Each number is 128 + 24 x the weight over its row's rms, rounded and kept within 0 to 255. Layers, rows and columns count from 0. Numbers have three digits each. The size before them is the row's rms in percent of the matrix's.

# v: layer 4 attention value, 96x96, rms 0.242, rows 32-83, columns 32-63
# o: layer 4 attention output (transposed), 96x96, rms 0.215, rows 32-83, columns 32-63
# q: layer 4 attention query, 96x96, rms 0.263, rows 64-95, columns 32-63
# k: layer 4 attention key, 96x96, rms 0.25, rows 64-95, columns 32-63
v32 083:137153139148070154179142143131109109136157115154134142132093118104120149114153121139072145163133
o32 086:104069152132174092145155129146105161114162090132137120139174149139117130128137165157187164150151
v33 087:142106121163125125109035136142120116118117112141097136117117085131120135113108139111109124116122
o33 091:165120195081119109159142147134086141109161151101141161108153111123113137120108148126145131110184
v34 085:122102120130149083133130115147152150133127118071108142137092160157110152125139127147127090105114
o34 092:157135138106073135117123106099127169119142187164116140122105145066169165098099118177123155124134
v35 094:200120133113103136106132124116102148124151109151159131165122099130139086127126119141116125159093
o35 100:096137135122183125138127136085171121123137147095157115131122139144143131107125102186116116112169
v36 087:125122114099122123126088092098125136110134113150147136149144094129169148133141152125155118140099
o36 089:174137126135117134151137157104173168123120129111160134107109145154109094101105090151111080116137
v37 092:118120152137118128193123154119155094070110140175115156120139106150127159101110156141100114156129
o37 090:107122086108143120129157119137121178118142136144158113065157148126094155102121109129129084114152
v38 088:145145185106130153096148155164130136131152162108119125119116125102100138137174104129161134110147
o38 093:114163116166105119155111127147136128108100112167114123125116154159152093137110149127137126152106
v39 089:144135159141151120118088076164133073144138119124127136127125133159153123138100178118106093106140
o39 093:130168121128123115134164107121092129136112145129140110135115125159102155111138093135147137115126
v40 087:113102150120156146181136113104137119131120126108079126084132154107119136094139098127100137161101
o40 089:149108114125098120135148169162134159128158113166164134131153118169135125100116130110144158126135
v41 092:141126133162133078127175105098174096159127078125104100126146177121115148124131139174129173142112
o41 099:141164144136099184133160127082143177123113149142136177149144132136132061131130109134131107140088
v42 095:152126099107102110129131150123149169130109071120156081143161121148137126117137082112113119119141
o42 094:064113103109105119122126118122135091119109146133134165137076120092112095141102123106132106125101
v43 108:125159098154116166174149125128078133134065119166154142096124129147144121133142137122106143139116
o43 104:164155160129112099099154129138138086102140083102148094111132147159091161167117181135163121152148
v44 078:141070111138096143140117145100097134165123193146133155107128123135098116184139140120168139156098
o44 093:110168124153141145112127144166167139138078115126155119114168157145140137179150089154125123126128
v45 090:114110144078144082086116073116109133140120148135132140129120104152118147157093130138132116100109
o45 095:155121092169132157140133134113157154091148164119159107082111115141158125118165147135143122097121
v46 104:123124112111102114107130128123122115126141112184097108120162095121128141137166189125157077126139
o46 106:138116106130130143162110149146086110138091120104125117095112124120091138145131104160133138109121
v47 098:124106164138168091146108128107114126111126117092106131142104130151136106116098145149158085111103
o47 095:151120120139078133134103109123155133138159148141149113105105124100107166125099137127120122135174
v48 097:133112122138085117109111104128118114105130148129121129166151128096145119088153118140145119082148
o48 099:109104105157128144145109155123128124141084078145135094126111169144186104124178125133086105146160
v49 080:092126100139148162120107115100132119122101149135086091153102105111163148095107110084120089067124
o49 087:155086129144086140153134148131126158138135161135128165119110113113118135107125146127142132096156
v50 099:128161123105155104095143129080142124112147150118160089127131138142117128157148148065136106154145
o50 099:098105133148164124168126117136098102118119115173091131091141144128116120160097117132097107144094
v51 091:141129077117148102138070141127133157127118172102119123150125157156096129143131146088140115152122
o51 086:139144095099118140101115130133089118109129131152141133064163089080088152098143101144091127119129
v52 094:151113174127137127078142132172111202155111112084115149118137133115140108153124127158097161109122
o52 092:139132140096149149143135112108165114136132130135102083126147130123150100091097160100163131147093
v53 101:133098082136156153169153127149100113148122121144122135133126117153108176126134113162073135095059
o53 100:150140125112118119100114122125148153144155130114159154117114141115142119137121142151179118155162
v54 094:146123154129140149174143111181110161105126132130131147121176132152159143122147134091143114078134
o54 087:138150143133145083111131129171129104123156116112151149113143128136131132168124098122132133137128
v55 089:087121109106097124109129125081126086113170108170108106079157118126114182149136132153139163115144
o55 100:122112117117147150143144149141120167127132096101097126121111155099112094129127141121139095110111
v56 090:140179123115118105172122137119119141118084158120154157095133090127111098066138081100110093103137
o56 098:105125136153124103128113103151139105072137134141131104145105107166176173158158115151119117078138
v57 085:100103123148107147152093182114099122126110168165135125129135139176111136110102144118124102165114
o57 093:103162084094105097112167118132136155122109120110157143084124154106138144114175115155129134103165
v58 089:119094125107155098150142104108064137102118125122103160120149128130124136116155168115117154126134
o58 094:114154161137115146158114128144141147123152110119132110091165138157096104168152148103144125154140
v59 092:147116089149104109109067088113164101144151125151125129107123097138170109141139136148089134148152
o59 103:136177119121147131144153124103113122156062154093100124157131138139079100115148083154142119128110
v60 099:146130105076102159114120114142133131125133117127100144141166112147109172119140150126163152105120
o60 101:105132145125166098158142124124120145154162093134150123124098133104156093120137114103104120140110
v61 099:167109083116175097136103116130146131101109142166142141079115152117130111101165152151092125115124
o61 105:128104122123071122125163135109135110151107123100117146113108160101136132125121112138138128149143
v62 088:136098104141114135162158107098113108155119144136134116121154144115155158126140124113108123174080
o62 096:142161104141109099094163115098148141130179129125128157133125129155153075133140134152167117080126
v63 101:155134137144141127157125108130165091129106139109147167136135177104126162140110113130158163158097
o63 104:138146095135071112095133122108145138116192147129134124132149147151169123074128136130095130093157
q64 089:125154165122117103164171108120148124149140143188140155150143101141114133120126101127152184134155
k64 090:135142127096108127134100148144099128164143109141137127090093100142110141156127134137163172147133
q65 083:106132100120076141168175110067133138095135145136153114158104155087178133126106123124119112091143
k65 086:122102111099101123089153114145138165114140139101134129110124133100156175120107128113122146074112
q66 074:129137110126079077154120093145150127127133154106124116132113114128153119120111112123138128150142
k66 079:103105093124109110129157101122155141143166152134144168117163113157131077089124141108117122134108
q67 088:157147107115143159154133137103150143136120105148183101122085129136157118150109089109110103146118
k67 091:085120118129150113137148107129109151102109093133121135134111133085150103140177111115098132107123
q68 079:113138106134116123131106126116109122125104128113142107160099157108114140108127162126136139160112
k68 091:154172120153153141160123125162147108161142159071107122105163131115098133140132125169115115102141
q69 087:128149129123113115147134142140092160130125165121152132146159115150099152132123091141094122114112
k69 090:135136142099166139151128151196117127131148140125149151104138113106133101089124131072143115158140
q70 072:155111141152105165145128128123140145153141156122143094142128148110117142142168125146134142149108
k70 085:131094134116159113188117114108101103129149109107157100133126165107139142089132161128105110134152
q71 095:154123104131126120138109140132150102115119150088138128168147171119144095117150138130122116163187
k71 094:097150124177098152136134123108143148131138133139155131163138113137141118162101134147114116134123
q72 082:134078102105111098115152098138170124089122093097107111128096096111111098134113138135121136147115
k72 085:123117133132134084134159136114123097121108100144126096162100129169103110173113143150135078101149
q73 079:083136114113154133132161138122126105109179147161149108164148138078150145094137110103130148113134
k73 084:092124080113150107121121125140075132109124144133120166119184148098077122147137103100129100095101
q74 079:129154073132163116122145152127137125158123142079089122151118119126093121110106134148125109146125
k74 086:114104105172142104119131145097130089122127153090133100124100064126142101145124131150141154115152
q75 083:163166122155117139154131116132089103125112127144144176116148149099146129104146163112138118130144
k75 089:090153138129143181163142116119128098152173096105145153139127149139179103121118110154179110132153
q76 081:169146126125126105110135142157129134127115104132121129122172162154195156122138118126127080121168
k76 090:141171106143169136070117145127139112149134096111132125159150150143136130121161133079094104130126
q77 085:153156133123093135113132119100162089157141157114119134159143109133108138121119145135122133119106
k77 093:157113086146127141112126076147142152067101120129119137119134123140173120130197158116137142102157
q78 089:127121115136190130106136091121121119100075116093123116169128106119132107095181101165115105103160
k78 097:108169118164127177115189163121153158104170103075147096116090117106112102132115159142119129121104
q79 077:107098121162168152139160144123086104125154153102115108123120107124162140175140122146094145122094
k79 090:083128163142159133088108105095157134158134130131112116074142107125122095129117091109096122135146
q80 086:145092169140116123131160138135132140184133142152164141135113137126149062129141113138119127143133
k80 091:156116117145121119111146136124105148134094079123136149132150141136112092142127119131115144112111
q81 090:132115160127117107110116105101150137093160118099136101147117144147117137144158131141158087135156
k81 095:140106114142093138113155092100168131144120112095074147119088100104096143155122112152163138112136
q82 087:089092147144126148114088162169128160148146148119095120116066138133185121121119122142127144124147
k82 091:131123131175128124148092122187114150085120137081120159135106133122102134103141164139157096140164
q83 090:108140092066156129095149142108116101114086151122140106125161166094137140153106118131153140085136
k83 095:126168103113166143106151142114136153089118120126170144135123149099138128142127138165123131110120
q84 082:128142123132145171121122135133083117125111146120113151103178134134107081106130163124132122141136
k84 089:138184154098142121118153088104133132147139152157101114140191166115147113107113116160130131115118
q85 075:114156091128153121089154100151154120115113109161128192122093128073114110122112117169132138151155
k85 087:142125153112126162140153144093131143105095114108137141110144103091152129197136124158171107145157
q86 082:140166157113091157137157139117130106147170152213163121107135103140099097146116159097151110115098
k86 094:110066119115108124121144154137155155122147098166109115088151118164138111130133117108116111172090
q87 083:158118133107115131141124101097150154109099204168093123123132127127179120116118122130173104114150
k87 084:125133159095136106142137119119134129113117152131105139131123110140139116122173150125130173120101
q88 085:123161106129141089109124098155118136130119102142172161123162132134142142147144145146133179148172
k88 098:121148137096157134071117174147153113139111100141150134143118118112144122154123137103153158165111
q89 091:157073176107146123152116144122087139123159088185113134156119125135147140115150134144122137151122
k89 089:136116148131173122173149102123108100132118127135100135131132172149100159119097138116135126126126
q90 077:149143100138109163093117119145095118115141152192180076140129103123124136107114075211129099126143
k90 088:092122105125121171125165135128124130155123151084141073136139119105114145118156100108121141101092
q91 087:147131104123126119124142150115129160081104136147105173148083131122157148148089126121143145099131
k91 087:112142081149136105117140138122145127111132137131141141117106148115147126081165150175170152119131
q92 075:103131141133121122113090091122091137131080127122099162122156170119083137095119118143126146100132
k92 087:121181136153094103157133112133164116130112147122154136153119150188190121124119096167124112137099
q93 083:147151154147145144113091102113112119140107157107137169137083130143141146136090126104160128120112
k93 093:121099162152115174084137147108147118096097143080159156139120113125156147155127118167093149122085
q94 090:152131109133144111157154084146135150152139147135146150170141084132105102100145156084142134136171
k94 103:148124190134087119170146141124122143131159112149168125102177111098087139146098117119139164096142
q95 082:114129148137188075145163116074142126156123140087160125105119117159172129121139148132131098145134
k95 087:117133115124111129083168158172055152128138173142129117108110118146102134130117120156114112130099
v64 078:132133058103147087111128125133096119124139109095110126092159116138149124119108114091140092148109
o64 078:158135168116114165096134128144127109131137083126161095181154142115083146140167098138142158113157
v65 092:207110124087133124116130102074129120166135084117138130121159120143149134157106091136080155101107
o65 097:111127112145073138113114125135184144119111167129123146128131144129117135157097120138140125121146
v66 088:079135132136120101186141103112147092139182169158155121150154120163146144151109123136109084090167
o66 085:117110138142121105156116139123148105140064127097140110106134163137086111098140107134106148149108
v67 081:131106112107116146129108106172098111135138138114148109101127108082130139085104100153131142163094
o67 091:089143124120092146118083176118129179136138118129133132130109167167164108132121181124121138154119
v68 079:157109102064155189112130115148110137145125144124105113066104101121150142146094115075150091125130
o68 082:134127172141103119146164135152129105104180110156119138152165148139104141142143131155159152115136
v69 092:095097169134150109146150161101129145133099140128122148156143167155118142096173141139115154110156
o69 096:134118146133144158141119126106130119146154138079095146143128111121146096126104128134125117163118
v70 091:139118103160135165155130146147166124143091144136147129161121125149125138061098117177147135100126
o70 094:102136143104163111150112127132131143145118103153135146087136137126115134168129147106116128149163
v71 080:126167143128154149137101142092154109122122129164167156173126147125114132099101140139113100112169
o71 080:164105118130153068126151114093135141157165139132163083133152124119130127124121105132118140122115
v72 081:129100126070158119130115101116133120139093180133121125133124183140091081100146091109121081098130
o72 081:120167142132082153145152125147142132170097105139106142100133114107113183123135120174158129110129
v73 083:074094127132131134138101135132134166122146136136182113106170110113141111110149156114082087100084
o73 092:144095109110114132097120134149121147126152108085132117130144116161118121128127150150170171159160
v74 072:129102108118146152081100080127141158126161094126107129164127123113150156165136087114134152144089
o74 078:097143123116106121095161109163144124121126124093160113113152160102143137095132102106144125171163
v75 082:105172142141114161095103142093152135142117158112095115151103148129119120091122132138085118092124
o75 082:142141113111172086148107151145141103113138117176129121109165088183110142170118142142151142109161
v76 080:151121167090140117119131115118098147143142114121113159146106122126114111147146126120105112148142
o76 090:129115103130121093155140124137151146127141135177144075114111135115143172096129126115132138121107
v77 082:121139112114144138146099145148131107111160144150120145127113152098100138109176134159126123156150
o77 092:123129141123139150142181157095158147091127136157165134126130147101157162114090156119132149110135
v78 091:166133127113125105106098117075137159132150144120102117108118128124137118148095116087118097129118
o78 091:104141089112188135146135111145149122141101113111156145162132132153107172128145114132153144140129
v79 083:129146136103135106115127145159144141149145127115090109168108087115090104151159118156113098134160
o79 084:121133152107136116120140141125158099117138116140128119108112138097122148104138139105156131128064
v80 097:121170134169146106186156124141113138144134159131155133153122102136161120143156147119147135117145
o80 103:124084130128102139134137115080146092111122100090106102132111161104086112157134152128080131104104
v81 079:116147163164080127140190124136095131116114191113146110151116147113116156131146142176117140146120
o81 080:162161131127133106139099145176139118151137114132159097101080111135135105124136140110092118146110
v82 076:098115090108130142108105131141132113178105137140082115126161123169102142127112147085142106173106
o82 083:136160144104141130128112121091084098105112152149114120162129146109132065127121104129146115087108
v83 090:078121120155101121117116120100107125118114151139117131142139135135145152145128116141157147098163
o83 091:158118129118142106107119130119094119111176136123133120108141102156127129103101152124106115121108